Weights of a small GPT-style language model, trained from scratch on English Wikipedia.
Size: 8 layers, width 128, MLP 1024 tanh GELU, vocabulary 8192, 3.75M parameters.
Architecture: learned positions, biases.
Training: a variant of Muon for these matrices, 216M tokens.
Each number is 128 + 24 x the weight over its row's rms, rounded and kept within 0 to 255. Layers, rows and columns count from 0. Numbers have three digits each. The size before them is the row's rms in percent of the matrix's.

# layer 5 MLP down (transposed), 1024x128, rms 0.123, rows 596-621, columns 0-127
107:171122148143151108129156101169082112166108136094088171142116138165061163149159126090110147127118141113157128118155133095151159117093101139164140154135134103143147134124120091136125140121142146145145107169084113139127140139142119143112119124147148105118097145064098094115124171115147123087161106093158121124103140126118128112103134142128127108140138102150124157091181121140141088114152
102:127164120077126157122074139131135094112132138094140172143144160086122168120125145171140148078093121135096128129123100154099187127167141104134119091142160162124132130085113088113186145110116127119142152136130133143125090143109081123117113113129153128091169139123130118130183113152145095178144136090147138124123149101116131116115130180148104110109104146120122131143109147110124115138135
121:139070144156109156132097140119155176114119145143106080126155063127121117164117160130142122115153142112137126124116123121068138147118122115113143099119106166136141087127158096119100134138098148157144132141122161084131119106133138156143148074132100153131137132123165151114156125132152097193127076137125133145124105147126136091147099105135085104142112159109108111166146112153147157167128
110:144109129112090175110110150088120101136136077147147088145112140101099159101163108097127122104112130088126137100139096141100123137137149109125163143164106156108155132126137104127188127111101092118122158129139168156152100154182158145142085146178165103130133133134113111120107115122161139112142139155139132153145131119110106107135136102130179107099161127089155148126135093179128113108106
085:130121133117168152109114129147123132120086130127140169105153061126084115164077147119177131163145143142156139112126107090122110118166108158152124152100139149133146120132143134087114148135149103132134138150113107078077141153156110145128141086122105168117097132155163153132122121112130167176131108142119099107085102106129132126112131118151123097122118093150090149140077150145161103163145
100:125095124096082112115127100117145105136142126147123158128133164117106134083101125130145168136134123075116132142147111160115158151155116157140109150107123141180158144123109126102126146104146120132060104167117159110102135074104110133125145145121167146139138143098124097130155135113138130093122129144125131156130092152141088128161109141123141174167118167153101126110200135116130075115091
105:181140189088152123138139144141138144167158114117140133129147129134107128109116126124151109161113095159115092141124112120140138115130082123116102119163083147147126101111088124126145113119122176140151166171128151094125133114082080135126135128127138155139147095170171140111114084114169089124107113124099112171116142127131130117132136116170146062133108109077130130140174128128094116111135
110:082171107173116131125151127119097152115099143127141133104083123130117130132152136125147092082175143131172150105106177130126115171152131124157118089127132117140163151117142119133128119130124153155086099167123111097150129150144133180115136109118096155145145128082146182086116089115123156127104133112162136103145114148122116126110136088140157117117120163166133136129119065103128104084141
126:085109086086101156134148144148121154104140111144116140133164126146103110099117117147146108125091110119137154111084120143169129164138118142113143124159129158120116122097126143118125114133141129176162109121137079103114192106112107120144154086097135122134113110125131131077191102159155142145118079107146112124169115114183080104128129111148176145145152134136165134129139157125110109151114
096:114072157146169173170115116147123141115162100134156125137147125130151134118121137106134155172141125130123110083117162107177192144148103119121113131131103123109130120116135091142133124132123135123093127098111200142141113133186159126088120124103126100105112183117133126120120135096164089058119149115134112106120162137118138148145158109097133117122084131149097128112149143123115154101122
088:145145171117094182135151183104105118120103161129143135111149153092094118126153125163146136055133118091165084163119100137118100112159148119123184121155151138110111124103123162144155134134157130092125122119139166129103116127122104142116107128184138090144128084139130129099120138093156090092114122139169127121119138108101168138090093131125115147130132145119152116132090126109133126167125
086:149177124160153132086136132108111168129139102104119135119154131106149105152093147164100133109146128108096126123148114102170162132124127079113138136081134121120098118131164166115122115108163088185140173082112118128129126133132147079093135131132115098136148169126088128178141152123163151144102144113127141120171133116126084138121126091101142117110132103100156130158140095147132114106178
119:106156180170156115148158134126164137104132082130142096084138106102084108120142109122147083124141121117129146164091096140140167153062122158159135097100139120114102106136158113161127145131113114086154159111117144167136126139128105092115145151126100108144139128121095149126094125123134110091126173163124143149165104109118150141137073136124172159111158144114135107120154103156129139127127
083:072135107080092132120117135148136088113133157141078125100147120097135126158161102137119081133132163132089139105161160131122112114137165127158128184166122123144142137136137121152147131138123117121142095158112086147099142100179130153141111139127198113148143128105142102112098104133148113121140092110103142143117138156150111110121129126102118101119157073134175128172139118133163158123091
080:141151091154117121133134152165124141117104117148184134131123140140144150130103085130111129142142093142106137100159141136189145165094130138109095157120170159126098168152083112141129144083157132138118148106135112108141098119158140146148143091124138115134089106116148116072117111127150122131119128140129136129134133083123135111114073138134143118186158096115146134075123097146168109113067
081:125111116116121135135127116135115139144161196092145118098120157150084129127110141096137116120148162118138151138135088133149126164195115127177123155082129090171168082148131122117098115105152161157144112101125083129091146120111111120102129132154147116143148169104085075138125133094143104095138119157120103151130108114128167141156107148105140081120123128120125171142117130122121165117115
105:089116105164169075165146075114133112115135155169123126139102105134111144130095095101155136139135134117125115136112122133143138125134131179123163125139133068193138137151112125158145144139136073123108125122150098172150159125157121173174109091127139119115114136131125110142129096112075149142131124150082132148144092114125126073146110155124096146093129138164107136130108107109119130159125
105:176161127113130087136150121112158141117072115087132141142104128129124118108071134153115149160134144093151121132159112137114162112142125111136146123116119096146148121136133124166139106098164101148076151136100106150099179186120094126158118125131157121098121115138146129147141110119159145132133121113129110176086166119118124144138157146145093168164080122105133150110130126068088103113135
102:087133128117112134136135131157103130155144129140145125109161095136139111122163135138120068117143100139135108175124125092173097148168139074131135143127152095119070162122140140124157124140100142125184168129112156120125131145151125158081070141104163109144135085100094124139145138141140112120144162098150116117161108095112145146146079143169121129095133136139133176100094111121132117133108
108:155151123123095184107113147112122143104149126150116140137180148133143165128175102130133144129149141130121115098142145102120154085148072137123092108097125110111117126111126097067108142153136135132111123133173102125106129128125180117161093096095106132088118152100118155124122165107115123155153137141146114129144141105143128146133146126132143145145174109167081035149124127129118108133126
087:159171109138122106113106119145140119149143109090149162149137127129134123125091163130118117206166149124109097128125100088082140116109166143113145114101102112129088155166090097145118125141162130136137148128130149122119107130135106133129191138122116149150120157142097157092160152139116123120131128123110129150115118107160115160140136050164110121119100142159145100137125138068105083138140
104:074113103103110171146153134132155103137111142138158116141149159125166119090147157118155091082128095167153106122107132143131142115144160149116141134082098139106115052153107138134098086109129152119137143138124099121133119120121162161115114144065119143138169119125127152131163144154138093147116100129145151115142099127118114117175146107153150117170147098107108112135119172100121139152090
122:131140147107123113154117124173129094132148183115127151140075161175142131134137150155127097138146114086152085137116112145126125125136114140133150095120086105130081144178149120108135115140129164131160133167109181120139108124147119098121164135135150099139122156082106100150101106150184128136131119101146112113130154098161125142105082116134122137082104103062108154124151152120112126109116
102:127148143082141167127163115091074140097135092089116087125128118129070134184109151148140137155120124150149117147162092165092158129118158095120120140108122097103109133145120132093147140128137152089176149137123115162100104121141138109142107136133112116178102166142125164124138099087119149116159141144103157108152135108100114136141094119127107148103118150134145104127138195133138110115152
081:163088129121131124132109119164144087128114097108135155137142124110158093159132115153157148151128124099176129128110154112123112108138165101159120148144076137169156143103115110148166093101117113087115152142129125179116137134093114126103114155181108104140098097144134101142138133136147127092136113112090089149089140099132101148153141092126129114103172100125110177171164164145132130152107
118:161132153140130148135120163115115098124155162123122115137112079144095127157148120115158146119084153080133131117110107139143148130098104105110113132090138161131137144145101153158161125115134159121087116069140144124118121143117143100150113120153109134092131127176151100151098107111145095169088157168103088146083124122137155125123162126155171130190144120081124114111177127142129115128102
# layer 5 MLP up, 1024x128, rms 0.24, rows 597-621, columns 0-127
099:150119105156139084124180165067134150125127134138160101148146115127118119168134104134164108148113119121122123120101112106086109132134100118168129125130122127149187165104136093149114139135114115126093152082128149105144132120138136104108126131132138082108083163148145099136102167097154190121126143119096118128103158137141128133082145104120132137131161152097120166126145076093134148159165
116:131100146142149136131141128072127134096143130115159114115142099124105115134086136101171172136152141114139121153091143108116115135081149123123174168133198081165151151110135135146143121107125153139101131140116153149147119157123142132164126088136136134130120119133148125136133107108109096123174149111089058131131086168151128141131099132144128141087180109124065106142136105136109112151134
114:119120100179150066161090100168097099159124133131145133117118101135149086077166143101132151163128095131104117163112100148121134093140159163172157149169138102153127143121130145098129160145122129132125141114125133125112114139131123105102113105137130095155111118135144107166134150163140147119093120102134124199143111112120115091116118156175121093118138135150161092093153125124120129085130
086:125126127148106142150164137084188144097158137126110136117099127075123144123175127114094133161138132140117133139126122129116114156165119195069106143130126114109134144132160129127100158111141126110142143102103116158175088153114157136132111187159127134151140107116082113113144113089152087118137143101113135078126071129139118124125131115131124136098124161133151086132140097119145178127119
099:157107107116152144123115136095137136154107124116131108128138160129109118100143128157107122127131139111134103094096157113138101102098106155132108166121157138084130127109134107162149141154150099125155130163131113131161110108141140175178107116145120149114107160124178116177165160107095089088130132114163101075127139087124144105155109138180142107096109092166153124131172142094095141100133
108:096132152175107169139116176154160116145125131141118120180102159119152136145092132116120130126125130127144118137127093086113116081132119123183108156121156099111160126171201109083155102111108160134148132107145139104137097137061163115138122134119137136116110104129119118105131100153122136106131123113101163117167120142178157115135102109177142097153150117095122123126128102108160124123125
109:138116174148074131133140161147115094114162150140102128132154091153115126159165092133080121128164149097164104148097134145131143131145145114098135118104142125106092125129108136145112121100127138088134099135127125120151125178136153098104083164113119199108159083109073140186131150131140122147099139125145137090117124116100124141113124118131143102102127151121114140123136134103183103115164
101:096139122094115134104166127104166124114133173148105131122177134122101104132125131109121188149113084161150155158111123141151110124132085107161119128138138089142087119145116108124162103136141118159109103105157146080122133130124112131173152150111138175085139084113143075077147149120142117105117151144124094109143160151140119115169082133158103141161166119125121107139127113123146158127156
094:073110136134135089122136192123135136157144122107131061116159129123104100112153148137111123121118120118150086133162158124124135100170118128164117134181131108129159151139108145143118096172138122085133116112130147161129147145124158104129126144129129159126176106113108109085091134139143137118137151136162123063164132050107138127111124143124118135146150129104159104110168133087122118117116
100:093135141154121107079149115140119153142102112163160156134120137127074101107129105134099149162099157133107101139137118128111079128067119134162181121149137126065102113149139131134160166167121082102144099124098160129133130146128150150082163124138153175133103132167093076100142132135145135128110116131165149093102134149125119103127133141113187139124118137144125131137136124160135135129142
097:104111086104111086056106163113122126179126144135073143137168114105095128127174161155126117107146119101094140126140125158153106114126113138123168115132109158118145095173142146135079119135102126137099136125154134116133110113125151113132126153138136116094161150129132107159101093090126157174122148132108134138105132124134093160108158127139152107181142141135189155155135098118106104121145
109:110132197101110140113115180135113087178127113129099121125188146134131129106103101137099173160130107085101127120137146116176152117070138138150126112110123133112136116118160125090121123092111153128085137162131167104141120126128132128079150149107117125168123136125115121195103157136146155147142118142135112141111147114130153134134117162086137094108126140110161153107140089109098100133105
084:125111177133138079118120099112108124106140147122181142140161122137132089120090182147124139126135124123125114113193103131145132069160132132117080086119114115128138113119152134144127103159147108151110128118133129106148097102107155156112114104089085098177125147138125139124074129129118123109094178161146149157101134098132121150115184177115088131151117135104109129132132106133120140128160
086:095100166089115098117162097102139131116148117149106108153126100138114099122181142134105157114128129110166112146094095143115103093186152146164144125110093144126136147138116157132159111159122129135137117094147174133107124154112099141117107154125137143129153133121133180116133150148129175152152145117113104109108131138104133130182111084109086135115102117110095145161103180157079130127164
081:147120085140137143128135169087119141150106105150114110172158126114147127092132111156117158135114111143098122150124078108096156050156140166066160092154122152095106121163089159142132123133161131134115122148166110140151126141105129078127104126129126129173117116075166165116105069144126130097146151118125144107138127146121163130141172124131125137125118138150121108140114114106120130117133
107:113142129158157094166132160140119139128086094135103121140096103155127109174139121127133140118142160141134096140128111114144123114121121088127132165112062115143142091091123151081050129112129147154137167104134131123113115117148126094145110091116135138118145100108075152096108177157138146161121126137108116158155139109118123090113128130180169117128164171140148134126131167156105112123141
100:161170140151170094142144167091135139118115109118111128133098086115094125145177121175142160147098146119123177124111157134077133162120131127154154127116115099130160126143149123129129173108111143132144116070160114155096127178109134107158120127129120137160118114111073152147122131078135121155151130114135183117071119111140133134105118101147107133160156137094143109098126094138140127127127
095:149113127118161128097123094121147164110109115118156107081146128143122094148159125151111145080093118201139166098169075129110106156136135080114096135162118125140108168104105115154095118135101123140118143066169138134132145153102141139128112129125128124117081140081151121128111100125123132169124138155157104117097085156141164078159138140126141145151122122138137136139131161135150113132125
108:122142117111107151119153130162153158137121119131119086142119106151144121077075090100117152125117121139109124128130104110130093135078180099126109113196145098095154134128180114120126123125130184157111120100114149122119123125134130073128124102134156123089159133123155170170184155163137107142117126122141086149128129132147124119124146134128152162121111163132102150107124151104087161163121
101:144120096121114141162089164134121125096066140130140097124176183149128163114136162157166095106148159138117154129128097083148122148148131126142092114130115153093080160146163137079126114127149124091137164122124170080097131149154079121136122120129106129134173135159110113155084112144112156118103126116118129108115118137122118145111117093088168100146139131100147138118130121120113164119132
100:124108106138115140105138154083090127101112136143127140146167112098076129132096165159167143108118131140138149098171140119121153118143077153116142147147074153111090116134091138137120152144074099114154131144109093160132103112129106122114091158119137130141174134106137080133143175094177134155138149144126148114118128113104130141152154144085112142158130144154142143146133109108081155089144
107:179148128110152125126119130147119093158129113128124116131076162147153095144134124144130163152097089110079132137158158163131134106126118186136104124129145145118119111157103092111097125107141170118148118127111180101122142093121152129153183133161092128143137111142133126098122104102106142112119098100123094162119156162115130122110151122124128109123140169086085145188139088142122157085139
104:156112132151119102124122106128169132153102120086116197120132134158126077092152163174125118129126115144146149121143150132152136135173155141114118115172120160120114125136118135093115106080112167140061068084123083139108122175081127114182129111147083148113168117095121136144128135101135103128104131117118102114155133138118145119152111138126131133155160120143132130151135121149120135153103
083:118157112140112132146143157112106152115131118108119129151131110180154130093145127112130073079107155142102152100134089093121126175104127115104162136126159098147089155115127161114152124170107180149084157140106127146115129124163137103157102116098122127153101142112146213142122120104137122134126144139128136117124088114159134152154101149160135089144102143125132091085133112108091150130117
112:097140090133127109145126104135126119096129157121132101146122117149138141138157118145117105163147151114125096132143164139152104133061131111093100138115119098099164129140177118075165139126117116143104148131083154163136135158153162088155121119128123136126123112169156132123116119107148149111119116158204142112147141064085118162135133094121112116110146133151114151078112085154136146162128